{"norm_place": "pre", "qk_norm": false, "attn_scale": 0.0884, "init": "normal", "init_std_qkv": 0.0144, "optimizer": "soap_variant", "weight_decay": 0.07, "lr_head": 0.00855, "grad_clip": 0.5, "warmup_steps": 200, "schedule": "wsd", "batch_tokens": 262144, "steps": 3560}
Each number is 128 + 24 x the weight over its row's rms, rounded and kept within 0 to 255. Layers, rows and columns count from 0. The size above them is the row's rms in percent of the matrix's.

# layer 4 attention key, 384x384, rms 0.136, rows 339-363, columns 256-319
size [112 106 105  91  96 109  87 105  86 100 111  86 111 100  88  98  99 112  98  78  82  85 110 101  87]
[[120 132 110 158 104 129 113  76 108 121  98 138 122 140  81 126 143 109 128 128 117 102 131 117 119 118 156  94 156 111  91 151 140 132  80 122 109 104 119 123 149 111 133 128 129 131 147 127 149 102 104 152 113  90 110  84 133 129 145 137 120 155 140 187]
 [161 124 154 119 138 122 122 141 121 136 162 123 110 148  85 137 134 142 132 133 118 125 144 105 110 178 117 124 152 133  89 159 140  99  94 110 147 124 157 111 120 118 148  92 148 145 172 105 124 121 133 142  98  92 123 170 142 148 112 133  90 103 136 143]
 [169 137 153 128 151 155 111 122  76 148  94 149 107 117 112 112 129 114 133 117  68  85  69 104 154 111 179 141 147 141 144 150 148  95 106 107 112 148 108 142 118 164 151 131 118 151 142 151 114 188 134 132  99  75 139 148 132 121 158 114 139 131 136 186]
 [156 113  83 139 140 113  86 137 133 132 129  96 139 149 145 132 142 115 160 147 126 133 124 141  97 115 123 134 164 124 145 160 107 102 142 130 161 148 123  84 127 177 115 117 125  88 138 118 130 103 116 131  80 147 141 121 146 108 108  95 148  94  75 133]
 [126 137 128 129  95 183 158 173 131 149 125 129  88 135 136 117 108 136  76 113 131 172 135 153  75 148 130 136 156  92 145 162 149 107  88 157 114  95 162 133 111 123 132 114 153  74 108  65 146 126 128 130 111 156 119 119 106 156 120 137 154 128 164 144]
 [146 120  90 140 133 119 119 112 132  94 148 146 118 151 146 132 131 112 163 150 115  85 115 106  87 156 123 118 128 110 135 114 150 136 153 101 103  97 110 118 110 140  99 132 118 140 174 112 137 164 157 147 147 105  95 191 134 156 107  89 125 150 116  97]
 [136 116  87 119 128 157 123 153 143 162 187 106 104 124 171 105 159 116  69 113 117 168 146 213 154 156 122 130 118 157 154 116 184 128 120 192 146 145 142 128 123 131 125 104 161  94 101 123 166 143  84 140 117 113 165 116 126 103 142 151 127 102 171 140]
 [132 118  98 161  70 115 135 166 159 147 130 153  94 167 211 110 151  98 138 118 174 149 160 141 114 135 110 139 114 122 179 136 126 125 156 127 103 154 130 146 128 122 175 150 110  60 109 132 133 147 137 144 150 133 151  93 146 137 140 176 136 121 117 136]
 [127 141 105 120 128 137  82 152 114  96 138 121 130 111 124 142 141 154 141 115 164 109 141 165 146 127 132 126  80 139 110 118 133 107 127 151 155 139 125  86 113  53 132 150 116 174  73 104 105 120  86 124 159 134 116  97 115 103 171 129 126 125 137  97]
 [ 91 139 114 116 151 159 128  87 133 131 125 131  97 114 126 117 154  97  85 126 153 141 150 143 118 178 152 126 142 158 170 155 158 145  97 140 127 122 152 131 142  98 111 142 165 107 107 118 137  98 154 107 141 135  70 116 138 130 100  81 125 169 125 127]
 [103 132 102 107 119 102 132  78 119 122 138 113  84  97 102 120 139  81 124 144 124  85 126 110 131 165 122 175 105 131 145 153 137 117 123 118  65 104  95 100 154 113 141 143 131 134 130 113 145 111 139 110 153 111 130  98 120  99 155 169  85 110 141  91]
 [129  78 127 129 105 135  88 138 139 110 111 105 113 188 100 121 119 141 106 107 148 108 120 116 149 118 129 144 127 110 138 162 185  93 120  79 126 110  73  88 109 131 175 163 151 156 142 103 135 182 124  88 132 118 137 129 106 143 168 143  92 114 142 116]
 [152 149 141 158 136 109 107 154 119 131 118 144 131 178  89 142 117 128 114 138 147 125 112 129 113 108 125 137 174  99 159 139 119 164 134 128 170 127 124 145 135  97 143 100 122 126 161 146  85 139 102 137 132 105  79 122 130 164 121 144  71 120 155 156]
 [133 104 129  92 107 143 117 130 131 110 162 127 104 147 107 117 127 139 147 137 136 143 120 125 115 168 133 148 137 164 123 157 118 141 108 130 129 173 164 186 122 111  97 141 126 104 142 110 175 125 166 112 152  97 135 166 121 114 101 121 158 151 151  90]
 [149  92 137 128 131 126 123 100 150 139 108  98 144 149 144 129 126 121 106 146 137 136 105 136  81 112 112 114 175  90  81 124 129 118 143 145 122 121 164 126  98 168  87 132 114  83 125 152 142 122 142 159 109 138 151 162 135 127  71 106 123 147 114 132]
 [110 115 128 107 151 107 132  99 129 119 156 130 116  85 136 164 162 134 127 175 147 127 110  99 152 110  97 109 141 150 117 152 138 133  96  99 165 155 167 144 119 134 127 104  72 146 147 123 121  97 125 142 104 101 129 156 109 133 133 131  51 127 109 139]
 [ 85 112 131 103 110  87 155 141 139 147 148 132 126  94 107 149  99 159 168 141 188 116 104 115  99 135  91 145 142 121 123 117 102 142 155 153  99 110 122 135 128 132 166 148 127 107 153 116 110  82 173 123 181 101 143 114 138 131 106 110 103 103 113 107]
 [111 135 158 149  90 154 157 140 113 103 155 153 122 100 115 155 114 155 137 115 209  96 112 125 169 126  96 134 108 132  85 128 116 144 159 151 106 117 157 131 138  75 112 168 131 124 143 153 108 134 136 109 130 137 140 135 132 188 140 164 139  88 135  86]
 [119 106 117  87 119  72  98 141  88  96 112  96 113 135 129 127 127 114 112 144 127 155 142 131 118 145 137 151  75  94 124 114 119 108  81 144 139 125 155  91 120 129  94 155 109 176 142 102 135 112  76 145 102 162 132 100 134 129  88 129 102 156 143 126]
 [114 107  94 147 140 122 105 129 116 119 124 139 169 109 121 135 112 120 181 131 128  66  95 111 138  87 110  97 124  86 140 111 113 129 167 135  93 107  97  94 121 145 145 137  94 121 125 152 107 169 109 124 137 119 130 102 124  94 155  71 117 118 125 156]
 [177 101 116 168 121 161 145 104 111 134 123 135  97 142 140  98 148 116 110 114 103 190 144 131 140 143 126 142 111 143 122 135 142 125  89 160 152 138 156 118 120 115  72 101 141 132 118 129 130 114 160 148  66 135 150 119 139 123  97 132 183 128 152 126]
 [112 166 120  88 118 106 109 133 134 114 145 156 148 154 105 131 101 185 166 155 139 103  91  84 125 102 133 123 122  95 148 148 130  92 133  96 138 119  64 125 125 104 164 155 128 159 142  85  94 119 158  81 126 168 152 157 138 170 175 151 133 123 139  89]
 [ 93  93 127 104 102 144 125  98 102 135 140 125  97 135  82 114 131  98 122 143 116 134 147  80 115 178 143 132  98 137 155 154 114 130 122  90 124 104 150 139 139 118  93 135 123 106  74 117 176 128 135 137 124 137 123  99 121 111 143 108 110 158 172 152]
 [112 123 134  76 175 131 137  87 130 168  99 125 126 106 136 153 143 119 117 128 139 142 160 119 161 147 126 158 111 134  90 122 137 148 137  98 165 123 121  93 128 127 155 132 114 146 113 112 111 124  88 118 200  98 100  97 112 104 139 122 164 134 162 146]
 [125 130 125 110 148 134 112 144 139 148 146  96 136 125 132 131 173 158 133 131 177 147 135 159 147 164 138 130  81 128 115 159 120 146 177 137 178 158 125 115 126 127 153 118 150 162  89 146 128 134 106 102 133 160 111  76 168  96 180 135 125  94  59 142]]
# layer 4 attention query, 384x384, rms 0.155, rows 340-363, columns 256-319
size [ 97 107  84 111 105  89 103 101  92 107  96 104  98  83  96 102 109  98  87  95 103 112  99  99]
[[ 90 148 102 150 110 148  90 128  91 116  95 106 134 174 103 157 142 144 155 132 126 115 191 136  93 122 143 111  98  87 223 105 144 118 112 104 102 104 134 123 110 140 133 119 124 163 113 140 131 148 106 130 116 121 134 119 105 131 124 113  99 185 133 126]
 [128 130 180  86 154  99 106  92  94 143 130 148 109 107 112 107  88 166 183 103 103 142  97 103 123 126 164 149 186 127 112 144 108 145 120 127  93 127 112 123 106 101  88 146 144 158 127 122 107 139  94 116 114 150 133  97 132 111  96 126 136 127 121 118]
 [106 173 130 122  97 161 142 155 117 112  92  88 140 140 137 139 163 163 144 135 125 103 138 102 128 173 100 141 103 148  99 114 150  92 132 135 118 146 165 179 134 130 149 127 150 123 138 143  98 131 111 165  87 127 154 171 115 133 162 124  95 119 149 132]
 [103  71 133 128 133  96 108 117 146 141 100 148 136  98 106 167 141 135 117 144 179 109 140 127 115 119 151 126 135 127 211 159 114 117 140  89 156  78 126 149  98 162 175 191 136 100 137 115 113 112 125 117 139  91  71 132 148  94 147 125 143 121 138 140]
 [158 129 144  86 120 131 148 126 107 100 123  92 137 105 133 112 155 122 111 114 114 153 123  96 111 140 101 146 111 115 136 122 109 120 132  95  78 135 106 123 157 119 137 135 144 147 126 156 122 101 157 119 104 124 130 143 110 171  94 106 123 113 103  95]
 [179 137 121 146 130 109 117 147 130 119 159 117 128 116  74 110 100 134 170 164 132 164 128 149 104 134 131 127 173 106 124  92 137 156 126 127 138 161  63 122  61 142  91 148 110 139  93 120 128 174 113 115 122 123 174 121 127  93  98 120 132 136 116 144]
 [123  90 113 122 114 106 132 142 145 150 145 141 146  81 126 120 126 148 126 142 114 104  96 147 184 100 137 125 141 118  83 134  99 138 145 168 121 145 122 115 156 134 137 130  90 152 141 111 113 139 136 124 165  92 141 118 118  94 130 101 126 117 145 152]
 [145 121 144 173 155  93 158 152 110 133  99 104 115 149 134 143 122 108 204 146 162 127 146 145 159 111 153 166 119 104 164 108 121 111 165  71 112 103 126 130  99 147 129 119 163 156 118 140 112 150 108 151 116  72  89 149 131  97 159 114 105 144 111 131]
 [ 77 119 125 134 137 161 128 118 133 108 154 117 112 113 118 113 127  98 122  83 109  74 156 141 117 138 114 108 105 164 126 101 131 160 141 106 159 132 107 119 138 107 163 151 141 119 121 146 133 130 108 121 147 144  90 136 138 148 162 127 118 148 159 105]
 [ 85  80 121 107 117 110 102 108 118 137 133  83 125 148 100 114 126 119 126 132 116 154 170 133 152 175 125 138  85 107 158 129 140 175 119 158 110 161 152 131  91 186 150 169 116  92  90 117 122 120  72 116  93 100 119 128 148 100 136 101 106 143 140 143]
 [116 151 127 134 104 111 152 120  75 102  77 154 116 154  90 173 139 143 168  85 136 116 140  92 131 146 103 124 144 126 149 135 186 138 107 116 120 140 180 153 154 130 143 155  91 152 161 115  84 162 129 151 107  98 106 145 148  77 121 140 108 193 150 162]
 [130 150 104 174 142 141  76 159 133 148 102 154 126  98 128 147 104 140 144 120 139 125 121 127 111 174 113 110 137 158 156 101 144  92 113 126 124 119 115 169 143 135 150  82 156 119 148 141 113  91 114 111 149 152  92 149 133 142 137 141 113 150 100 118]
 [119 141 134 150 118 117 128 134 147 127 103 138 153 151 100 190 133 169 153 126  99 134 128  96 132 115 135 144 133 134 164 108  96 116 165 138 115  92 113 116 180 126 126 149 145 152 121 101  92 151 146 137 129 109 153 112  96  88 147 119 129 109 112 119]
 [128  92 107 138 145 163 144 107 150 114 104 136 150 125 118 122 123 127  77 188 119 147 105  86 162 162  96 152 127 159 118 165 121 124 145 160  97 128 125 128 174 146 134 147 156  97 168 121 132 122 152 101  90 133 141 121 110 151 153 161  98 158 147 159]
 [161 155  86 177 135 119 107 136 133 113 111  90 114 133 115 156 133 148 140 124 110  95 128 142 108 110 121  78  88 122 149 178 156  91 116 102 128 127 116 114 161 151 140 139 124 112 110 120  90 110 127 128 153 107  89  94 128 174 154 123 134 163 166 132]
 [ 97 107 130 138 114 152 150  95 158 112 137 126 155 130 133 159 131  89 104 161 176 137  92 151 183 123 115  85 129 142 100 124  94 121 121 144 157 126 158 119 163 161 131 143 135 108 118 105 115  81 145 112 105 130 143 126 114 149 163 178 111 177 149 113]
 [149 128  92 158 100  95  96 158 145 104 142 112 146 149 136 121 156 173 138  98 143 147 134 155 145 102 132 124 106 134 176 143 126  99 102 141 158 117 159 154 115 112 165 166 146 118 144 137 132 107 131 125 156 109 140 119 112 161 156 117 181 171 139 151]
 [ 63 173 101 132 140 129 144 171 119 115 114 137  89 133 114 148 119 144 160 115  94 121 140 118 115 131 140 124 106 126 195 123 177  77 114 104 151 126 120 145 124 120 163 101 162 112 177 145 107 159 123 163 106  81  82 155  95 128 139 111 115 138 117 159]
 [138 136 109 102 108 129 135 118 115 105 116 136 130 122 164 105 102 123 111 158 138 111 130 151 150 186 112 150 118 144  75 114 136 150 122 162 139 154 103 146 123 113 119 126 120  97  92 139 116 159 128 145 141 127 131  96 129 178 122 138 160  79 136 150]
 [173 132 116 133 128 132 116 134 160  79 142 111 134 122 133  91  90 152 183 113  85  94 112 119 102 105 138 118 122 115 115  87  94 155 154 125  69 120 112  88 135 118  92 130 104 144 110 131 127 184 152 122 112 111 142 129  90  99 132 121 153 127 137 141]
 [125 143 110 167 146 115 175 121  97 123 118 145 126 108 119 157 126 172 185 129 112 140 106  84 129  89 118 136 177  91 124 115 127 155 165 138 146 128 148 108 151  79 111 145  85 178 137 145 119 141 166 123 152  80 115 118 162 122 119 121 177 130 125  99]
 [124 147 111 105 160 135 109 118 150  85 135 106 111 149 103 123 121 109 141 111 163 102 160 102 108 156 128 147 101 111 113 140 164 159 169 103 108 104 141 135 151 118 141 129 140 128 148 126 117 144 117 129 115 130  85 119  64 106 147 185  96 153 153 143]
 [ 87 136 195  79 141 148 118 163 105 123 163 101 142 126 152 121  67 140 143 115 120  87 150 103  90  91 119 161 156 111 106 132 120 113 118  69  99 130 150 104 123 127 128 106 141 166 153 135 140  63 162 158 125 151 124 129 112 135  78 137 107 118 128 131]
 [126 111  98 140 164 154 145 150 158 140 144 115 138  81 129 137 118 164 141 120 171 164 140 103  99 146 110 159 145 138  95 135 110 107  86 106 153 138 118 100 130  86 149 136 117 141 105 114 154 143 154 111 113 165 165 103 137 182 168 149 145  98 114 101]]